Weights of a small transformer language model: 97M tokens.
Each number is 500 + 50 x the weight over its row's rms, rounded and kept within 0 to 999. Layers, rows and columns count from 0. Numbers have three digits each. The size before them is the row's rms in percent of the matrix's.

# layer 6 MLP down, 192x768, rms 0.117, rows 0-108, columns 384-511
095:469441483484559443540540471521416493552459562530479507515523512466464484530476475523532498545497502472468498503487484478568483464481506541483445424489429554485475530512571419421507532442543537495535529370499477569389494412508601520527505463487495445537465418448564470531452477490550565502525481454525478443465449546447541491546537554498532529430570565515594443405567533509475447568495
104:535366507528485565509561500508578400507460371453537501517533507473475432456442473490507486521528495498421486538480455540476531484456534511399440496602536493515501498583591449497493525557490492432465508442505488513503504508516434619615411553424482443443465526537494437586373587493441548510564505505539526517470572459516435504445433433496538528438541460674424571524504489504476445515424
098:513515587585453486597489581546502480427478521472538473566416522504416480551458513569448484544467531469429537618567591523540476497524565401562586504484473529418612562552474519565551581472526532424508626525463447521496497564503477532545423562510419386551445550501592521442505580462471460493511512524458454508487505510412478541398596518455442513443557521476574520478552562494498499488467
102:631487493473438417507574469448587468541426538521556453483535537530525558527582569418529526638522630499426498584693510518511478497492508505572559513520569500519540536385539472579514431494489445500554482513570474435453527534453563471569509602512595568456572507520411550485435477552544542567535496533486462447530595484489515520453541531463530586466445501496433496615572520446485576544364
103:487564519523489454491473439486527532513490526532485512529471474481541490443467484427439493497496440471447483558463499398520468469475521533570608438489540534570589557514499448522555479528568502408559511512456506544432370468491686527468526624507494431484501538553455604542480567590516512481496549547441461451539509535455446424482514531457645459525516531404409513512495390452482510490480
098:432451398491425428563566472444465614437479504518494485504570451470572548529486523470594523613532454446465581594522534551538563552444455581461543454528493472545531506504539511443480508485552528495471480475461539501538464506489542404557535519534519502553484504442472508422494528591428430487503428557440448487529512527529480497529465523521488462409472511526501527547507502481438536517455
100:526553513518433538419435560525499456430501528621537505492442564521528458465488582518536515512496576501498526467540442545562488506485491469432514489569528522458461476540541518562431578523395480558442550475531548557420542459439581469531403444541510438414421451550477457564548542534450490492471518498551471534587513469487417473401494530532479496499534515452483479531530508463544567527488
099:474535482530590500500588581541585580560483406477480524508507491403503483534431444397385479529578561495524542526493497563534469525432472425536504537375427497577495508535522452490473427551435453503468492495515412473604433423573505494530521541466519596440454498504537490503513400545469550573567584508471461535513517474513568496561540532570468564525498520439507430617553446528482450503524
098:526486474517456525517469451460584524524567501582453596485433523422520523485481541500477463446475545474555421398483466513551524577391506506444488475454448395465448531557456514459406581500471475449423420419485429445442535535482520477487543458568489580489449515427497548554530330526551482442416502488553561542465472520502426511479515444447545582474356571532463561476518420501542554570462
098:465498427484418425470534427484516472525513530520457425574432502524522332524544489520502513440525482547442516449512524568468569541515492469522492498539485502495552510478437444539492473519459463461577497433461524418474506379476487432525545487572493508465477555548568565491604560410543567492540448435497413435582458522452475533567475535577551493509502451547559510573473594482491428534335
098:473482565457506518447470466550422497394462495480556509556405560536544438480496457496595571634469540531529450557462543558399403420473498463541478541542479448487580503525464556499376506507508483494465483535574558481537519509536460485426523605489492494548362464507489592534578406497516444501527535519468492529522464485405504526498559519460531559553453414573532521497509519465544556580487
100:525532550511448601540526507464550516499479553519513492454463563531460548431505537510476594423460440551511494487444617491495419433548452535566515490498522488442600544460440499484460444470478513537448452500443482515499529499516470518479513569488544449484584547502482466546509555449564540492396439459453427575498545535453528467389426565486592590461553477487539440509573575473482520486619
095:427486493611440555504476475518569503454516478524496493450506480433368528578503467612529523528504472570442514569455525442463473512558454547504557508444463501517422402579457487540474524499482612463461510507537580558518444415516606518366493460511511458500421464486565533465522512366511350531533489525512362417458532556571490500571552528541546525580440503519542514514525476494438523578506
103:495556462521532557486561542591540520507541405478512545567468503548516480567521523507420550490609490555364558458430586528449537479508582473630508468587474540454420528590508488427528510573545554545477508415541526560497503487479453548533470520512459516446531558506518511404525485467437523604390536477479565589595470425502575487379512497470429520494528547454571490432430455507489596493615
098:510538498524460462577456488515435454570466542363484479493555436492477474480537496508522534405562489593491502505561448456481445503495450492452383504536516556459548561469471486485574481502495449428574444444523514555551536541421494556608461423390494533490517596453490495424527472488583575490419579500438508568473372540451413449535427555495575520549505527460616487568548483572530497540439
104:399483543565395434541532455494547575426575446506559485412463466526507464538420579562496525489501498495523567493597513467420452551467449558523538497430517479553464452385555561574395607482508566514492555529464443578555373403496525509459544553569528556492579577527444526433397497496450558537553500525520535459547502482507497480536469494467562505535466477520536519448555466533483492471481
094:358574561550536461507513484557522449416572438528555527414475540518484516505557444545579473497599429505489554458410465445437499562364436532497478435503474569463379518617411512497531543469442539531443460427505507498570554499536594506623515541539469560582527510483437571382457492549584555438510541546472468519513626453462557550483510481485453586515550450407626586446484538549523500507507
100:401497536380480407445401470528550522607534586472439496549457484547479458494498485575426588423503471545501537479496514594564422519487503504531452567396592538518487550556450487437528370504581413503511500482525506469489483468559588517426440470585511585511451433448509487501461499472482608439514490531533592507581495458507569472552549526477504518481458524450561410500576531451493481505491
100:527487494440431510461513503609466489483470625455557600593457477578536456453475542442455485454646481477526491509486506559522426485429508427516483564497449418475432509503467500550535340488460463405502500511452513476457507517549497550615496518612533546521583476486465506466459505471514470469495500518452498483561541585435506489494554541469496565429548493579637418518486522434534455540574
098:588528385534514531446468483474456505461564461530408473505522523507533471543527434506533510540610599505461398581600509500493481480510470565511526465454543497454400607520513523501529485506523530532542584507476525556552481555379458479435573500455399522418494485572444479549426571537509556517459539476508426530498449438505486521569619457526390551482567510525502493509531533489521548584491
100:584480455477467501569468485514469544514423538534478465488450593481567354504493591470572529500544571473520512444469481451466524530551427480565474483566457533536609541535504618497600576468496473531505514441442561468398550508549538529432559495561519559471496429517430491519463493478485560536488497564469489450376514491536500484582511495577513531494497560619498481467487582435455557573486
098:366473440418443463558450475555610493536463586538538493428491425544497595552539459551403489398517361551515521557547594494472490519489518598513535503495457527473349504486574531386552507506428479494455543597525457566454518456537466412516499489643460452482368530521505490414569534445536527470524532477576515513498475495539546479562410474494548526449629482474490517410499474492464544495472
097:509492540453538576413455470621468542531380578419512607437486438385453472476526520525435491549473485509451346599441508453409478409519489516512396550537439510433506406494510546442425400422544504602528467580536472467472493470509555470500439435441485521544490587478527380505522397514437482570500513484574561489576427504517444493400529430576525509532416490468561477443527508509544442488407
103:485460528488526435561446560584449516451491539541547483456577514627543492480494545496394473537422555421448523503525516499540534469567489481589462510482435482592447512411488491568533493509608484491498507554570539537481541485518501494559520471415521473526483509543521502605523510390532536479458549474550526485525498549419479423495555524554498522536440533425466442538501511497500475375395
097:529483502479541583495524467445502479430501539587522544455374476428533474584412477490499452458432479428432520427497450470483571517429504413545449521526500440462540509540594492576473490456488589451496534474609553432520576457595562601481497414537517570544386522473476513428485473503524528522502486481503496484531428495482481471493510438465466565538540501493438508481643496488493524462651
105:459530437481533667552530521558437597549453482621500494488440526521616530515534479443417532512497430483498486604566480517386471452652498491473519507443503447425433519516539471518410537508515541496399490545536470516375534500522484505472441465413440526501418583580429461532512464586560494572434447520395470460549504428515527422526561516502538483530529535523571513564481560482497492533557
102:552425430450523467507549499481469529516515635467447498552446548594468549532452568537466510498507489454453479486467509423455566544583600433513511516523538475499535514493529559452472545496523416506552497461578516537513495571456470461552607561616487472469499499485536534511520464527520596489580522437512394512423464449538614513491512497534486530486473523594538476508458505491441530485527
104:464448525561537486447514535474451446537403572559536544431411533531522492531434497380483525471523443578497519455436495493503442527561541469622416474555444446567574516438463540514556607507463485419550461505486523519485537397560536550587497398490405575478496350468455446525474577495481510466615517534493476508447490454551515409518531500379500462504504499479506513519461456413481510435431
103:515484450560519491547558509540517495506509469522385480517501568537488503579504497538505507465542450476570522519562481474584499486580474466410388566450453494425425564489527520505525592546485547434478511501557483518487520445567620521472449463477553538445452431522522376438515565472508471581472463476507570555578474520441503506484528468535481436408516532588488515468421492472493504525572
101:493464489584502515539498441406516459525456502579393530482501437467502500530473543549513565583487484458466451491548477559569431492468593497523469475427488506535478456462505508462421640523455554488529471507549515547530518510438637536596463489445506519537417581460486483484566486473621444536432511502474552502512472472546442566617416523542582558567539514508382587514436524518493496501474
096:515525497499564557564467510460362515488551620506482585544508506467498473424549507563522504628503569579515485504492488501561561504541425479427424514460555519505435553446524523502525347445557453492483545478447436528505483525420514555541513520591484508504456484586433413583496432592467521512418444470537487535536517541589461548472513501451530491443471551628488486484551471543540406455544
096:525430572528559564526506458567438403571451575491505474454516439487520464559491575542522484519521467496460508378516573445448523515578517450571489530466493538434482615515460555547412464555514465440520461557545536552441434546571576482666496501505478478514486551568442415547525486530511445497523503525555543515513504489512520581473498542658493503435499557477434408494503534553488515507535
098:446498426452601476568591368519553554407363449563419485552517431501507525477512548444463534488524474451527507467445510454524537552551578471562510438515591502447484559510468456497474484488433424427420518464526538522461522491545360613472505496538447657479381544527513450604582594493491591543512500433581538601514575547516460527455534529553405420519480484500445529488477559501499459362396
102:586472452451482524434479420510634480559511420581490417420387474514602383505482548457469566473478500522477547492380465548575495487477590530533529472419508543522380488585525519519470447511557535485572600471462466488455537578485557461515484525495470499546478472502538392570406475507580480440547524487528540516544448518401523482514503456502546556488552533530475451502402478555501547537535
103:519455450531474503515494451452514524471554521460520581492535527486538518540474486519458476393449462444579488471550512564405554428560452532477384640459533501582476524508538516439477467514471616409465496529554460464469497560525459467425522433484428568446517565508494525465598507461569547492564481554532445504490469446580508506491482493522535519573469581338536461618453525554504502448472
101:483430426431398519431491480539580459432555504565487544426481439536478515563498469489513473457612472483465479578408495408490467514405432487546476504619585540466501460480551522357489532494456489570466453549491522501547512470441556406494352545558520568476583513469498542438537604422534533469447430504432525503460483559499440433485600500532419530517520479426493537491407517554507557405562
101:445476603500556484459586477506518506533440446515509508521478530548446543518515510551421434541446476473482496527449453490434486403397512468510442412564590443441568515470554521530454398503521431456490482467412483588526483555545489484555509519569480497515466509538466462530404501496576368481506545410458496493516431452468512440509466484501581377494473547440422429498468507515537382456495
100:426488519461573424398489513481418453446544557470502501526443509538545529527486443558386463467464507535497579423453468453505540493614574559501418478520574477449450590484535549537499519513547414539457475546537517511485528542534559435509469488489495559440509452518533429445517421466453454536501537512399535541462543496491546421480512529616422538548578468478526471461452440484514519536379
103:502528463480378474495413493505567431526456601443499488518482543468506473478523621390511518523485473508505554558494493480531502461499430548484482458472569570448472452445408518508518462473455548537409471537446527593518400529493530493517492519481504522467580497465484490474558476488590576530459583462468478551431552549503520504517411493417472614499449438514506513498443515518591540461503
098:472483440487517511509558586507538553432524375551514495544501456482532548376496405556479512444570518584431441480565524438493492544555554487540555548534541520509495466515451503449520528487565468465547468638547505528496502470467538454524607381448495456512542439499491490511491563555494402442523560451523540535493432537480491430512532546526442477503543415476558658488534522378473497668534
097:498483445575519439524594540545464473477500546422519597493524433457495493538613548480500498480476420443554506561477524541478507497549544521473514528544485439611521429495464463550600566495360479544439558537579566538616432501583516497612578540473601514514495474497519475493552506530494518499450497462524573472461477384581508463522558556530541420503630556492551568434537469536454524580596
102:452481433611473532480577483438570526571510470510490513514553373497549636594529371482489500555452456551472509450504536480523545423487381515557521542462519506558541541446461474542507466536625442547497543535503471554493489502460511537476493571511503542499504612518510527472472542449468570592441510461548510500633591476451431544592490478449578471447597432534558509449525491460515446412538
098:517505430498466408511488488434406518528543536541477415553419474538473472480528437438573506507598454540649470541392500440501545590521403549490498458522516486529658482562494520505489510464548454539408521544540492537430513446481550526566573496528567455522453541528519499502546482487410574463540503408482464452416453537485589473495464434539603405532478477477424406512439478457446438516504
101:549518597458473544507454473527495496476531480586382492431516516498544551467458467546443531509594407469468463497427514550499465525563553518531507504531461498471468476596463437565585532448478547392490478544533532520505485478493630500516468538555522524494496445526486519488497413459451438513487481487552564562501539477479413420525511427584479460526520479547517468461499487434422461453560
101:425466483508544490426506513528500489660575499503535622459571511580403513529424428553460480539496546475416519534563524486500473512489518494554529539581522448472465467519502456478630475492573496561559520466512519471438402515519548472461531506523526516556497474393615546575433495437449412469529447464474457475451520481544568516491471517549534489546457516446516536516406470487500461457435
104:541515411440520550546526524463450411515504620606565538494544565560404473530561481582442505578487508540548419409450426488421469532570498531426599515449505520393459542475500512653426519521428527551514559469536474516438451473580477552519502615523473532491551517557469464515480488564490477497485515537478547419499544461495419478503494517519545544455520429568462480441504482491520474564492
099:495450471546441489352580546493397488522385465428479500488554485481486554501442587519413497508562477470545491445474491481488442516491473507527478543449517399483502509472487461471567503554575592502556440553510475432598450492543431420532441516516502530551486525470518471495514522551462541563601518487539481486447431524459458439441581478490492416460489460504533562535532496449506550338517
098:563523571447481541463422444455512547469512502545438522436522454487512484432493502472495514414476447460475463449513565489494475486560555507558539496514500462542429472424543390473481475466533441497459455505419491538514554459564473574472597488465476547393514459537456472441419559463540552434590461500420584483464482527460439499513611486426488559435578404601467460526505549485532457512519
103:460497490460566485539453504528445515490426585560558513526464511414468530511445543586551573554494447520519472489396450493460528497444552547476516522531483460491372449440500500466540572535477477488452464474513490425525453472535545479542483508500462438516513504457449422465544509501563510369502493356522506398429574513461572471529583528447473504523488456593485448466457472430467495523548
099:458523506550466453565416579384525438537390524485524501476418496504544524519479521562520502502484513445544533482562510416565472533467428543506429495370529491517626457471533499434512517492529507518502473476507568506552456470539477494481532532501543502465518503494446475423446465549476514479422423500597460440441423455484343506455536536478540464468516480493636480495460469441420525478505
099:487541446474537468519489497488491542562492576459522492390411438567507508508552421447470513537555538461514492493589516462517498516505470484528430467530533487502347472626468456350497514433523463531480458476498505468558490550503421503518444549448522474612575499563377540504511475572526513521459534510482495444505522394482555505505544530492627532488592472497473520542605528486518480491466
095:498491478542496525508568531483525416577420394548479543444532511529486562499442498586435524584614498479527464509537471501529508502500540479453525409418457531541379479490457532457461411464538506461487530423548474519521491493465533491520415637563501432521466470504554468471507465478550418527435501451515606488463486501542563484479572482519434469509474591527554474454462441434503524507554
099:491537546575610484459488521465511547459511598580512476588492470513536484489592482498526530427497506512524569522514554512459522416404528477534512539594509473530482495518529508469517536477448491492530589443533489448520461542507480531490561569570554595472531427526469551549584491448506525566502493479488494490501436496538533620507529539540456485498509515480429569476407472469506466506567
100:556500528512434504489466454577492502525522447522571460537612463485441482531577584492450536532514497509451499560516520463503528468477554512437516549540465477454492512558564578557455548437454505479505426382451537495468512465441522540543495391630544416451448428404482469499488460479444470554521596542496513524512490547460506365476498460463460471515512502425485504353504509484525443491504
101:562458514575440448469581418441438518408458480503556506453473536534458546500579481425517495423483519477508506384516429464457595543452533502578508465515567596523496521511443514456431599430509388514491468506511499506548498520549470519469397485499489428464456502516544366478483405522585538505466399501488478542532463496443475541490502468441442512537560577567510606473480444497571565541563
102:477547555387467555545438465435439433443443496534510521603521395464499446513414434502566473513469490524502607511453562493490409498542468427481487461592469562548496451487436499544492494459428519619571501551473479599545524364527471492470473512510506533514525615495458491536619395477483565473420512481533504481498461474425486437476468500459581560470522501486556463532556540622492570494434
098:511532527492553565476443444481450536452442515452483533550483476460503516535563455558544488485507495488512474513527546485538532498463651554519578531467488507562479522478508524532463524482493528478492473494523478426475467506481539510600416549478465434560462469452574451493419490485481461493506457536461498480529446581438529494489605441577541472450504466492528440459590455509466523520507
097:518446521474509482443535455487498608428513456560524549509442465553445537495534452445559530496589543524540545625457565507468459524410538528523479478581517540488475594531522668378514513507380496505495455547531547423508475558480420540519469572433575486441541480548555513514487553468493541460414577454501544435435487590409528488415396521404418459548359496575529589562506478512477452521469
101:518518460478534456459500468579514529566362458511546409522471454528471449497463505408505491540558477523512497607486570399433456442460515519508467448415594438526548452586493551529546477508423520541478482486444486458458514526596512457566509359630488475455506477522470625601517469564510416496560482479528524468529449508495546553527556423466452585494454551501484475506460429506507514464549
100:452461488531520481467550544524467456396553509574460501513452420564472506510577570541623518440560466471499528558485528557539555516527440472420492465464543566474584439510452439512513347554467469466607596413542438455553545380455539532477512510505542480480533482493449521555597557533516393560526505550433606466553482523408440503538497552486468448517469561495453534370539532569534586594512
096:384470445517474518445547451450399535505430537554535443530463467375502469541537526496523555525366512566514549416516503495549519516607512518488409499531464525467431578543573477526483385470593512560522571519482522463488479546507409413537486506438562510587460483566491470568477443536458619425610498587525481524497494590480465442508460473560471481502488493556415520529540536476493485516511
101:450480464527475561682456487584437537483561505524457432480416570462364537506450584564508524515408523463447451516459566575640490428526581561536501529451555541621528532553516419584535496443416486457511459491469473522467565434462522463543526462458500402534482521548453555522507473500491557478540492468554500553514534526474497486487535502425525509423585429461547538440475515546477411522582
101:524509420400452567583581493421507507371436539456522559612526481520475535624542508457412608476473508497550655600535566507404553532573449439484513432514514534510505515510442465489490553468568555551555493536397507569530529555382531424507464489431532472475501526547504462492523451469492517514565446538493469537501471478596558402457504409545612503452463523488507516534495445566542448540545
095:648474559509555635536489546515510416481487562416533475499463519492536527400499553533550586615553490535599458547494507511454539459472538463491474493533453474475476476488444531523495561464428490534488540437437524537451506530590420508510572576550536448517549538492474502436454486506404451466440547504468533459510458569538455523451533488526533486513490493456441424438522514494457530492409
100:495448466467508393480368467589407551486510511502576502484510441488601562500482427488501500556455511496451462454513475473456529577485538455498504519539581445452466634501573535542483586528599491468493471503480540476537449600403557507507438517559513532522516495475487558502526638472530440508422467522463484520481542442443495524516485434490500658469528404467505520457505577597546542429584
096:485477414524496544500469554440526456491458375456464507534494507446435403425568477539503479606469509510466569448489540509465445493522504534581598537480525467506539534460473468498476505456472473512538479527473567466482542563627473455508546529621571579465499491570545467540455483475541435543444525451507516523498535533501476470521514468451556552504604560445519456541430549403428541421516
097:486570458471381604495440509448495441550502474571489544609540547550429485519516454452487547575519590488474483527506430439532551501492465466544508607489506519449534439483496512509567523463448569416481489502492405565556456508501442491539539466406504490503517531528495559559465457450551602482581508503539499462525500493390545475491538553408581507453460407403495478446453589503520460563495
100:553458494541494512445482523465509530493485415592525507582589483526511460579562434554571544564555465470507486471624526493548521486461538437492581451496494479503474438434532487533571549400448506505524488491403514502522484489451495575444536558470478505536511418446526574533376437479554586459492498553430512498513455384499460460476488525575575358406465542471453465529379394498480561404404
099:451499408494485479536554469549517490446495575474535576385522500488585498438459490511427453503494491451465469522409530467515474574462471506568533468378535503518483491471493381491476528463546475565552464446557538471487458469573547508473526524467468474464467536464485502493403580500489555459552497422590595551456577497396425490500465547525474499494452408524492423504548543501441526433534
104:632527466476546553492453454579533485536578572481482514544404568484499503573448543531508499388454526520533572467477475476549493506481521509526422536562465539499490513559411504473460501397362490557493550552539454441510496505566536497461523496550527390507494479501507420589484499410481446457521480449518480551565473454451457416526490444545502483531576512483449539535522561515490568473490
096:459493520488524539486492478541492526428426506543551464359516530439574455499520482366629455498489438436496549450482539549490540504567536517490463536521549459553436539511471507541568454441478514478520500479591500599514413545445505534491461475564454508500479507458446454506572404490462492576554489497527506471479468466588575433411578512566423470571484520462399524501481506477549570373535
099:421476439480549458428411505457420550567520490466490447485477544532398573508592432471499495459484374551547535489433467552498479522508501498564452432485557554519552554531395420569578390553571494444472510490514515531457519584506431463458518529575451508500475507463443516497430553459532439499496569520537573492475588390483488487519507496481482536454414557586418524640464541443467488407459
100:527524447449506373575505457435561513458490541486449500508479450429539462591562495452578546471531462477565532408487490495357475480555488560479508512565590551494551497510542534394484499535533459442441619505412452520551509573490545481500573517484455490459468485450463489525464510371482549512498425542548613487456510432435524540511504526521469491393448469460542491471471513476486466450502
100:464521592562501405546598627549561599530447500516502536449407518515454486517486531557553558535402523459473478506443411483550488505520562489596454468542496398382533495470525573459499503550514489532466430566503448464539584518498468559546469565494469443542519447513468511552527525483451505497521520574470443519472513491542575455468476504487543566514580520554490467536446506522529523481513
102:450551510583504478538513412506461472485457470426392483564466579520404516493490501453565478493454506559548496514477518531529544520379525510526500476459493510476561440482541421479567457543582484531501340507444542449481503508523569483529431469463471532598480523516562557534454592428538434476468520507442522519555586419526373482599549500522432529555555506516384511500468500415549532482488
099:452569567468567381456416445419509429608548516379489519485429522495548544481585552447542537567524546492486491477474544552532516568494437476548548578530520422439443587440513449441498513553470580555525416467495533500457511519523508536558490521441457559537571496558521496469528441419560463544575532539458505425511493466474478554446560435450528494487499548508488470567459581417441475571402
102:493594627474444496533519500514491502538514541536468479476469470506514506528573481445564519491454536420489503523463409604461539487473545510514426413470440535490488484570501543495458615504544473513456494485561549567469489485584499470546485463537514548555589563498511476459515407539482373499479505449482553490430394494498494456580577492513522563439479486589519434529551480432530605431481
097:458486479544454529504482529523539439532434406501508476457553494531508478501508531528527489541521482484426499561496517401470426390350428492470551459381476515484506575384504556551451581475525409530577464561504458469508431569519581492548516559546491464499397511542507443486518480491519506569488545491526486544500496529454491541445505474483569532493567478485504487538567484462430556477565
100:478541508456484553538452542618571491382534497542561465505509514494524513542568569516450443404584577539618553492548389484461553546548443453452496406556470533533530464571514586489394490536503472535549645468518406473526543437533531522441389440515442471505481478519489558444434564517518565508408515533448465508476423434408455494436555550580450520514514463518589510426471594518431361449569
100:600456521475558551440504472461571600520579535573615448458442460454506412462529482553418481604465459556398554573612484507548420487585481432502508532610481404603526396547513511518516630410446514503524528516492497558527489434525467478533554471441515488465497519474475521483487532482601471488554574534544535506506460515518453542505601503485502497587510545447532479479449482528396622398455
101:543514513504472499498461434522507484547489568562412493431464438490458458473522500600547540567577517535475533481499471595535511549545572483489472558511498441474506402540543624508442657591533404475521577563416451548444467495460450560468537489491522555520475443500483605492482461523467420462430591460460404557434512503512423515472496471513499500517554421524557563563508466487502481404543
100:458575459509395497497499493514484461549496536539578438533471573575409455540472477558494582511473518502555508524465435523543481530537540539489579525458436594454465488546530421398461583486522523437440502512441492495628464542567392489555508481500447528508449457475500564532413460475436541466497526475461592480490508481486464576561539420561477437499545486412520577417502584558545488499481
100:521526478485521555491498537548450523412443479455444469477449459463526515446484553456459493537520553425566580514476526502515449482501579475481472624520479577467439471497500482525526492512550539528502570466523504457640470464551541468594488476443473462548479456563534462492515534518497554480548508549530427490491543498426484495502511466546534518465574521571487456505500497548475585601561
100:488500529593411432499493433494478509585501506508487528567463496377534542574434502448336501487517529483454439515504511481499554445591567439489412512455521509506602479483542535496521463499519517518535490435506462586479534376564522565619582507482465498489403532546506515413535489520446466595398582522518467521467531469545508455454517512498438501559521441393529524435528534423466557464499
107:580551498520414445463492508426528489454471534428570588484519513465495527568464550529448470566418574548549516473463499419455490501457632516484470517540495481444533545460438466480493424482460466471661504595585485443670502542486447504510548568461470466518462533464493469468468536473541535564479466450397496473516498560502425505457557455472532426414488492383485508470493536565439417575375
101:498545433565488497598468487573468470403560555504502530467538478542560519415418504536571508573462574509483487553507521430433414493555473594520477441527524478540435510493436461469590531440391549472466500570433439506531450556573379494451388478492467477502491524552511509548473385521460411547542529488472469526436439520555452448421394556495438420562546439561390606571565559406475426490514
103:560486491519453508467515542501391448563501496507541507514535499473553485403534497427495518425557489511604491478552524563485517451487540483525491594427500508589474552486511489567510590541538442524590566483462530466565521549499480511545508557469464519524410432515460502544529504449480548559503492532565390487452396577472533485511516555483446521583481432557597522526522497429507477553457
101:546512472512449418545599455512545502554573494622487451525366517487472515463517546493572551518530484452491421496521444465498421542395628502488512586454529477512428493524525524516502480534569522507513453485454553536448469680482444481597560536464459502599575462512376472473518510562482378543588566405556442488452460514458485492426591542438527489427427533472585509548548427515501505575475
102:478469482445518418473405470510489576539499513549553530552651489519521499482512557612538517384427365496514487507514444521527439455485523562544480447470463563512530505427504478558523492427425450447528442511462492549486500531494466469489539585501497469447486524484462445586522479490523460377473511515461578567452523453511540483482511516632528458517520467535550510569515512520510431529546
100:515475396517586511499542480470394492594549541527488517487446447511514563417587491452543525474461466505554494541554558359477502547573501482485552541519469480439540443541503471473554610507488505537467450577549489535492607469518434523564532601506463557480502412520501587484411480500597504584516600507550419487453595572462545523388566504468463506506451524514535535526482537454496553521465
106:510488485566548526346555476411455503570546429485435518593476454521480443452547470504441517543587456504535464457467468460494549533499429450485571507513398489490347496483551484462465489518576490465529485511490515509415540460481423562454529526491589464490424391531508472513561521464480399482479482483486547476502452490555592519422537457466487593458480461429475447531424474445451472539501
101:599524565494601478474438433414505559535462441450513588576557469500533465501506530574439538474511472596430544484456580434437518539516422547581434529496503598465461464665518524565518537492455483571557470498467482577522401429498475521528503566464528597525514479536474432498519452515546573433469507518497570438454574450547537441470466538504524568525484469444512515491531444434526650567434
096:462524473527569490561474457498579458488467527505522515568507534560527516458462512549568528467535604577535483344465459561459495526456515508566502435483538466505446502564540529589543471471536557570485490519426522528521523446442490453497466571456463483524526470565559519457582561536505439487480495556509587479472595468596482444484482565550395480540497486478532424533434640480489514595480
096:560452498443555560456577438522576515472515504604492535415370489519531448387592484540487529428576559450464484483477476548482493559536533554482537545571430479609529468539426449464474469440511575489484505488554455468577525521461522519480487529439562438559514489481534484534531503519548385531411455383438454464518466505466454507562537519453439542505429489510535479392519526527548531543559
097:496581474441498442472578660521433538518433548464570473556446460513471466461453465509486559531542534495536593482381491496546443556556519561530545635528420458533456601554510514466566447493562471559511506393467481536526490584481509463482502475534554429530475554480470441505501527457547505521435514488505496463409515538429500455486488518562475408516497572475546419515461502469494529589494
101:473552573496450469449514494488457512479461489581476531516474440548471527467545508562512583392439461536501494524499508555493505538501518515473534429531496476489614555459497505473652455440491509502445528510591510485516456486403501445433574525528567437477590524566396549501652402553446500560499560476487453513473437464567527429502527520574454532517550407397486590507474424542420484476457
099:532464410571488461579534506513611556527551483501458538455540488476615489479548550562568438529466503461494497557542503606431521463422533503505517459474442584485489528416519443553563534560514477482520527444433514502486544466492520490434403527465524452482420436551526482520536524573522534482554455473478503476511511506498465576565550511492400402517538528544589528416465472532532517489507
102:515561478541497492573525507478486407519600511578511558471525506546610439552429531486483447524496409487473533490475499449540449441467572455526492491471487442604357500470505491476588481487498511489486547435478505546542523579529546512513600439451470488516485504489468494463548465545506503543497463467447514500433547504473453480456567494490486600579461513543545538392522503421474452531521
100:612588466526468488538484601545598481499539506478526602406474480501510474502554497455393511565538551474505442489540471472505475578465498482489500496408479499545532510458486475501560470490451487545595546438459539492517529485471443535567553454436501520546498558425513491400498562440485537528474467532508448502499499454469557492548560527482522501484509513566531598474478569595489490440492
150:537366476531537499523489480518482484463516514483410493536470503486561561537493529504478461479511537466450503538421541541478471489455476610525524474447568535458522477429554578493551454499534583532651624522534464493490486488577521495520464484507490442500546460588524534493455560539524533501533498536524565543515523547521554557547470566430521512480465494483453527579462618496480530601403
101:550457513550522409465473455510504444427524438412488455516474482559504542526486576627456464397506609478524485555482481557628470471506545515543499471533488572449417561490427607611538441504408547498487524524509485536527425498553516510525546465541495562486510549496429518500499529470454483515516486406481559463541480449530519523538560404488429528535510501502520452462584502446466485421435
101:488489489556505619508514447562393536442472513359469519621463498508500479579510521572502484503493572538459492520510581532523486567470461530509517465560559443466537464469480492473627521488540434513503455500575530430385563504547535518485415505587524571519539391585486456524538604449451470485532472552522521571459474576423607553542543452562428403587604485486564478482511390505470499501472
094:479460539455457499542442476503464449523455518548453549447492503541488502514575559513519453517563502492461468485479548452514454433525468558459489525434502530519512416564542466509505417516495567472489486450519591509406512395485482563585452468480469541429477451513529503503495486492454371543606577507516539524437531504477461465488470473520450485506441562488460512467463538538391568425482
101:503536505549541496452515388498569498471525490538501519509493540505490504564545478469571476472526329488501502524547483484484507474445457577481468508447549440479548521469549532479535550491448471458575556568561522531504446452434502486498538560481475552469456477593601516412522460479439459494544465568475503485509482561518550511520561529559488415452493522459521477537459532561429473481447
100:560537513568452453451413601435505507648584439561569476443497562449455508510525515449520537554461459503508515504548556523520504508483497488411516464491577507477567462518484510460593451530549519539484485567499510493480461536486436533458617482453558551470443501447505502437421445509501436422476552545464451486506508463515526431415447447466483483458537518591503471405560449488512440504614
097:518455464508516508419555487476426476467439535469490500553568436562459487510469513573438433436531534517581478482529542494506413467531517550493503498456534473453533541480450643469508525584541523489536503451468510561488535611539558520516546552484469467466533469564487500493560392437540472568540525458458482557451492485500493466615473480484519530412597469391468483525521494495410398455564
102:473489491492546535510431512526459427443500471435480559499499484497577612427512459417437471451447451563427518468508509441481473552502481534455494411549456439470403633505491526514496471514570443546513540533433576480480525423511464514540500463498456489495499589506505401486462480436566546537520503522533464532453460461496437416581456436485446548504431501538542470566489517459545530489525
099:406492429506503455552491488510551434480494406415585505516484458516516401583435522464481557506465467467582561432479458529465412491556547521586464482504410428553535469490513470447520563516513487456497450546441533521542539382525525490476512551454519547520462636532567473477361439533512356486553439553597496540504508422473539514454553485556441558498467507528535483496437455388450498530503
096:388463492567606522398496516435516602545541459475554498432543489440507552501633519489415508516584456536479503587509485421499441528506436476486470570533508561537498555511417586559541558495533490515493615482472560509364554472469454502537503544536497519468586481499555551526473570480485483466457512480528456568501586473482498434632506552513489502494536625418628397494584541542477450591460